config = dict(
    n_head=5,
    activation='gelu',
    norm_eps=1e-05,
    init_std_o=0.0,
    init_std_up=0.0173,
    init_std_down=0.0,
    lr_head=0.00858,
    schedule='wsd',
    decay_shape='linear',
    batch_tokens=131072,
    seq_len=512,
    doc_mask=True,
    train_tokens=758600000,
    dataset='wikipedia_en',
)
Each number is 50 + 15 x the weight over its row's rms, rounded and kept within 0 to 99. Layers, rows and columns count from 0. The size before them is the row's rms in percent of the matrix's.

# o: layer 11 attention output (transposed), 320x320, rms 0.11, rows 184-191, columns 0-79
# v: layer 11 attention value, 320x320, rms 0.094, rows 185-191, columns 0-79
# q: layer 11 attention query, 320x320, rms 0.0673, rows 192-204, columns 0-79
# k: layer 11 attention key, 320x320, rms 0.0674, rows 192-203, columns 0-79
o184 098:83 41 35 36 65 57 62 58 21 52 62 48 36 53 53 46 71 63 54 86 40 50 11 46 60 62 52 74 33 41 42 50 62 48 62 68 66 45 54 98 42 46 50 62 62 43 61 70 59 44 43 61 25 35 56 47 50 46 75 57 46 26 54 74 62 46 73 36 42 73 42 40 43 52 69 55 60 32 54 59
v185 098:61 44 61 51 58 26 43 46 65 59 64 44 47 43 55 46 51 42 47 31 41 48 39 37 56 49 15 40 54 43 46 37 55 21 45 79 53 42 74 34 44 42 59 35 69 34 64 67 66 32 58 46 21 30 33 64 55 62 62 43 63 23 38 45 47 41 52 57 60 28 54 32 48 40 25 44 77 44 39 67
o185 099:55 57 50 40 50 34 48 77 34 42 53 50 37 45 60 46 56 44 60 48 32 67 32 48 67 53 54 52 60 42 30 58 43 46 46 23 58 28 38 49 39 41 60 44 28 37 49 67 42 53 59 55 34 45 52 50 63 52 10 53 86 61 49 39 77 43 46 11 22 62 52 37 40 64 42 71 38 47 65 45
v186 093:30 47 50 57 81 62 34 57 70 39 47 14 58 42 36 27 48 64 27 73 35 20 85 48 40 39 57 44 68 44 40 60 36 69 59 48 71 85 31 43 67 52 61 60 41 48 43 30 43 86 64 68 61 30 31 63 58 60 39 37 65 52 46 32 54 37 72 62 37 59 29 56 52 40 66 65 33 46 68 41
o186 095:46 49 51 25 46 59 71 38 61 53 72 46 63 39 47 59 56 50 41 62 61 61 28 45 36 30 61 67 50 53 54 36 47 51 28 73 76 50 47 37 46 39 32 31 59 63 90 52 66 72 55 43 48 56 27 31 58 24 38 46 43 55 38 48 59 41 63 25 54 35 49 59 58 36 50 26 50 21 59 30
v187 102:64 51 57 53 41 34 62 34 44 52 23 53 61 43 65 38 50 54 54 52 67 47 69 67 61 35 38 69 42 27 69 50 54 59 48 42 71 71 49 24 54 56 44 34 63 23 61 41 69 60 71 51 56 45 85 63 49 81 46 67 65 48 45 40 22 67 71 68 28 41 44 67 45 71 41 49 11 62 50 41
o187 102:47 65 49 28 48 50 44 18 32 78 36 45 88 52 38 50 75 58 38 66 49 49 78 25 34 54 11 28 57 52 70 36 56 48 42 46 63 40 68 45 55 57 04 38 58 63 24 65 67 42 51 43 39 56 52 46 59 58 76 38 61 70 59 46 36 26 82 66 39 56 42 55 71 50 51 41 50 52 49 57
v188 099:85 31 37 51 30 62 39 38 45 48 71 63 60 43 54 34 32 47 58 72 61 22 58 47 53 42 54 32 27 37 33 45 24 69 51 13 47 65 58 38 26 42 59 53 45 60 45 35 27 51 52 67 93 27 72 63 58 74 81 36 35 53 32 55 53 41 59 63 49 55 35 38 45 51 63 30 28 62 38 65
o188 105:48 60 35 41 61 56 51 58 82 73 57 59 55 56 53 60 62 67 22 63 59 61 54 61 49 52 72 54 72 61 03 31 17 44 55 24 48 60 51 61 69 24 78 71 41 33 25 68 26 53 53 56 46 36 50 57 41 40 79 36 48 39 72 68 67 43 51 43 52 57 71 12 58 39 25 47 63 42 63 56
v189 100:35 59 52 31 55 45 59 34 63 49 31 47 60 56 33 59 37 43 51 54 38 61 80 74 33 55 57 33 36 51 55 52 60 55 92 35 61 42 24 54 47 55 94 58 47 59 71 20 42 43 48 52 55 57 27 30 56 68 81 72 28 39 41 65 70 46 51 62 50 40 41 34 44 55 68 41 45 61 71 42
o189 105:46 65 61 52 27 42 70 24 84 60 61 53 61 24 51 52 37 47 64 50 36 42 78 45 36 40 45 33 27 51 44 33 28 44 66 35 54 73 67 36 59 48 99 25 41 41 51 46 33 45 51 63 26 60 48 59 40 98 47 89 49 59 45 46 51 49 44 12 46 41 35 37 39 67 73 44 44 53 66 41
v190 093:51 65 59 28 35 17 50 36 44 52 60 41 52 50 52 31 32 46 34 41 54 50 65 68 62 57 35 65 65 46 55 90 77 50 41 75 40 56 41 65 69 84 81 42 63 83 46 49 37 46 43 38 28 53 50 53 34 57 43 72 57 61 49 50 41 72 48 36 35 47 34 66 54 77 13 51 37 50 35 44
o190 097:50 49 51 47 81 38 39 43 42 23 50 32 58 59 72 57 24 44 39 45 51 41 47 61 71 67 43 51 19 37 39 52 64 48 28 46 42 57 32 69 41 34 42 68 76 52 44 37 70 32 45 53 48 48 42 27 54 61 61 50 53 36 59 50 69 70 47 33 71 79 72 58 41 49 54 39 45 41 65 60
v191 099:66 50 40 42 45 29 77 52 34 52 68 57 59 48 48 88 41 71 55 42 76 28 39 35 47 54 76 55 55 55 55 73 24 64 52 42 26 54 37 67 50 45 58 93 31 42 43 78 49 49 24 67 32 75 40 37 59 42 22 32 40 57 60 22 34 54 67 45 60 54 21 57 33 68 26 56 51 46 54 52
o191 101:33 56 32 47 18 35 55 65 52 70 58 49 51 67 39 64 32 37 52 52 44 71 76 58 48 50 63 37 37 44 80 49 62 48 56 41 40 24 29 86 48 51 42 69 55 42 27 42 41 64 42 73 41 50 49 28 47 21 44 43 52 71 31 30 63 49 54 30 38 80 42 45 38 69 50 45 50 47 64 56
q192 090:27 76 43 44 20 54 58 43 58 40 56 58 56 72 23 44 47 28 24 67 46 60 26 41 26 75 76 62 68 47 47 51 47 38 64 68 50 46 43 32 41 45 66 69 26 42 68 44 63 43 59 51 70 64 56 52 70 62 42 24 52 36 60 73 40 61 57 62 71 61 52 40 58 12 44 68 27 00 70 54
k192 084:28 50 48 74 48 56 39 57 42 43 31 74 66 53 43 42 65 51 34 63 43 75 23 61 60 65 28 73 71 26 40 65 64 61 55 49 43 51 40 44 61 68 37 48 46 34 49 51 37 62 39 54 49 47 47 51 76 69 52 42 48 62 46 63 54 65 32 44 66 63 56 40 76 39 44 19 49 61 73 54
q193 088:67 61 54 64 66 66 43 64 28 36 53 43 60 34 42 35 43 61 72 34 65 55 66 54 49 26 41 42 65 62 24 61 48 61 33 74 57 53 48 31 53 21 20 63 33 38 20 43 46 54 75 35 58 67 63 57 61 43 54 76 46 69 47 53 51 43 42 45 47 54 56 82 47 45 68 50 51 17 72 47
k193 086:59 68 40 67 35 47 20 73 61 44 43 54 53 62 50 41 77 55 59 52 41 55 53 57 41 56 61 40 48 28 48 89 62 78 56 37 41 33 29 20 44 48 38 92 43 63 22 52 32 62 68 55 69 34 54 28 48 24 50 50 77 45 51 28 49 54 81 22 58 74 71 64 37 55 64 56 39 64 30 79
q194 099:62 63 40 50 35 64 77 44 56 22 69 54 45 46 15 77 41 34 21 64 44 54 48 43 28 35 62 53 75 27 73 57 44 52 65 28 64 75 54 34 69 49 74 12 63 61 63 39 53 51 53 56 68 54 32 35 63 32 27 35 68 60 58 49 32 42 44 53 59 77 69 50 40 53 29 60 55 34 40 41
k194 090:27 64 43 57 46 52 69 30 53 35 56 73 69 55 45 40 41 47 25 88 51 49 38 44 51 25 69 40 45 46 58 49 68 20 48 48 62 62 33 49 47 45 43 69 26 57 48 26 31 61 29 35 62 55 34 67 59 83 65 52 50 48 56 57 52 55 36 54 59 62 59 76 76 55 38 57 54 68 84 70
q195 090:49 78 42 41 57 51 49 74 64 49 52 59 54 88 41 51 45 61 33 58 46 38 55 58 44 65 56 30 41 21 56 27 50 53 52 35 69 60 42 47 35 39 54 15 55 78 53 62 47 40 44 42 46 34 49 50 30 28 46 42 36 47 50 56 34 51 60 21 43 75 56 51 42 56 75 49 56 59 28 49
k195 085:36 67 51 60 53 56 26 37 48 57 29 78 61 57 64 67 48 45 68 55 58 47 64 74 35 64 39 53 31 59 47 33 36 13 48 37 50 68 39 54 63 63 69 27 71 31 41 57 61 41 28 43 66 43 47 64 64 69 48 57 51 65 49 39 51 70 73 55 40 72 37 58 41 43 44 28 22 39 81 51
q196 083:48 48 41 66 57 42 68 61 52 72 46 33 22 49 35 23 65 49 64 49 75 65 68 44 63 79 67 37 70 57 83 74 58 24 50 56 86 54 43 60 34 40 20 39 62 67 56 26 44 43 41 54 57 45 43 52 39 49 30 46 43 73 65 63 38 31 36 62 30 67 67 43 17 49 44 43 56 46 53 41
k196 078:62 39 43 71 48 41 59 69 41 61 71 60 30 34 54 75 39 48 44 63 66 48 48 65 45 75 46 34 94 56 48 50 32 10 33 30 58 61 34 70 37 40 48 47 49 56 66 67 76 71 46 26 54 48 43 49 47 32 50 31 58 60 58 65 43 40 67 52 32 65 64 46 16 39 38 41 57 61 60 90
q197 087:79 67 53 22 66 48 45 41 10 33 62 56 64 37 49 46 85 41 55 55 73 72 38 31 32 34 63 33 55 32 58 50 59 30 52 34 88 67 61 38 32 62 53 70 69 57 30 59 75 57 73 18 39 40 68 66 33 59 64 51 60 38 85 35 61 30 32 36 50 48 41 71 70 50 68 62 61 43 56 37
k197 085:47 45 56 59 79 18 61 82 43 61 40 46 12 58 62 32 45 50 73 54 43 35 66 32 52 37 53 38 24 29 31 73 58 65 46 48 56 64 51 62 43 60 54 69 54 61 15 55 45 48 44 49 74 51 53 55 32 40 54 54 49 56 39 33 39 35 34 31 46 55 43 46 57 33 56 76 48 56 47 70
q198 087:52 38 43 58 51 32 46 44 45 68 84 44 52 47 28 44 25 48 66 56 86 90 39 37 46 56 80 70 45 56 55 50 60 63 35 63 52 44 79 59 78 43 54 54 32 47 31 72 57 30 69 43 40 61 38 78 44 46 50 52 56 45 73 17 43 53 62 49 65 51 45 09 45 72 43 41 56 53 47 38
k198 081:33 54 48 30 55 20 44 16 57 73 27 62 59 35 71 44 45 43 48 33 83 60 49 62 45 54 68 48 56 44 38 48 54 53 65 53 19 62 50 37 59 56 43 38 51 26 63 44 48 48 45 49 32 71 79 48 42 61 75 58 49 52 69 50 52 51 48 52 52 57 69 40 19 60 48 52 65 20 34 75
q199 088:44 40 68 49 60 42 20 20 63 51 27 47 50 52 60 57 25 60 47 72 30 44 55 50 71 83 39 76 10 60 51 56 40 85 45 52 62 42 50 51 62 46 39 44 61 45 80 38 32 30 59 66 47 54 55 80 35 44 98 70 49 47 60 54 49 54 49 64 35 42 91 28 59 56 48 45 64 64 44 57
k199 083:61 66 80 35 25 34 42 63 41 51 66 22 43 46 79 56 50 33 38 78 47 39 69 54 51 54 50 38 39 28 44 55 48 48 72 50 84 52 28 66 66 33 57 09 62 29 52 52 58 78 67 46 28 55 47 34 53 30 56 73 61 52 77 62 40 39 41 25 43 51 22 56 53 54 71 49 55 51 42 75
q200 093:21 37 41 32 36 61 53 53 55 37 76 55 33 51 63 48 31 79 18 46 29 53 75 71 62 40 52 28 73 51 55 52 13 42 65 71 73 39 16 57 54 25 60 68 59 49 45 44 71 44 19 49 73 37 45 56 60 47 59 42 67 35 53 65 58 33 65 79 65 52 49 53 63 39 30 66 57 65 54 54
k200 095:57 31 56 32 65 57 64 40 63 57 53 50 59 63 66 28 46 55 43 72 75 46 43 49 83 52 36 53 53 50 43 16 48 54 49 58 54 19 54 51 44 38 42 62 48 35 62 47 26 32 18 59 67 35 57 59 58 44 41 64 59 59 66 26 45 38 49 58 24 31 49 55 77 49 54 35 70 43 45 64
q201 093:41 71 47 53 49 69 60 42 39 79 62 21 64 65 55 56 35 76 69 81 71 40 46 34 54 27 39 40 56 61 79 65 59 56 49 28 43 66 51 68 31 59 32 86 34 35 38 22 50 30 45 47 12 59 65 44 36 57 58 41 57 77 58 26 61 47 52 17 43 57 29 60 55 17 61 57 41 44 37 68
k201 092:64 55 49 58 58 49 24 53 64 54 33 37 37 66 40 61 12 43 64 45 39 47 83 31 40 50 65 37 55 22 43 42 19 12 26 31 42 39 69 45 29 38 62 48 58 43 79 36 48 56 58 55 40 35 46 59 67 40 43 10 60 58 47 35 65 51 38 46 72 54 72 50 47 56 71 51 48 68 49 57
q202 084:36 50 61 72 53 51 33 47 30 40 57 61 34 52 48 54 29 45 30 55 34 64 40 45 49 44 47 46 30 60 46 74 69 66 52 42 66 45 57 70 55 48 46 59 56 70 55 57 55 66 38 57 56 69 56 60 67 51 68 26 44 45 54 52 50 41 60 60 62 61 42 47 44 45 44 38 54 55 40 37
k202 080:45 61 55 44 56 47 57 54 25 44 56 51 56 50 43 46 31 52 30 63 58 43 40 73 49 56 60 54 40 53 30 20 81 53 80 70 41 61 64 20 84 50 39 54 60 68 56 68 86 32 50 57 62 43 45 44 65 44 60 41 38 39 65 45 59 46 50 64 52 70 33 83 41 46 43 62 65 37 71 47
q203 100:54 38 52 19 59 52 44 47 47 59 43 52 52 31 65 39 40 62 76 55 46 62 72 63 47 39 49 69 47 57 56 66 81 64 40 64 41 74 57 62 46 61 55 39 43 62 77 68 36 40 63 37 50 49 73 67 34 75 41 71 59 57 31 43 28 79 31 45 38 44 35 53 57 55 51 58 41 66 31 66
k203 095:63 40 47 68 55 39 68 57 31 62 34 42 25 33 48 34 71 60 80 44 67 36 61 49 47 57 60 30 72 62 49 64 24 59 39 45 59 59 48 61 64 51 53 36 48 41 56 61 47 77 59 42 27 55 58 48 26 39 40 61 42 51 48 48 55 32 67 56 39 29 53 61 45 61 83 35 38 47 20 63
q204 087:51 41 50 65 65 84 59 56 37 10 45 74 39 66 50 63 62 59 63 63 57 47 66 40 59 56 65 42 53 57 53 62 39 29 15 45 37 70 39 53 16 34 45 60 40 46 51 40 48 33 41 65 45 75 63 31 49 38 37 45 67 68 36 33 45 45 53 42 45 46 68 52 43 57 17 36 46 62 91 56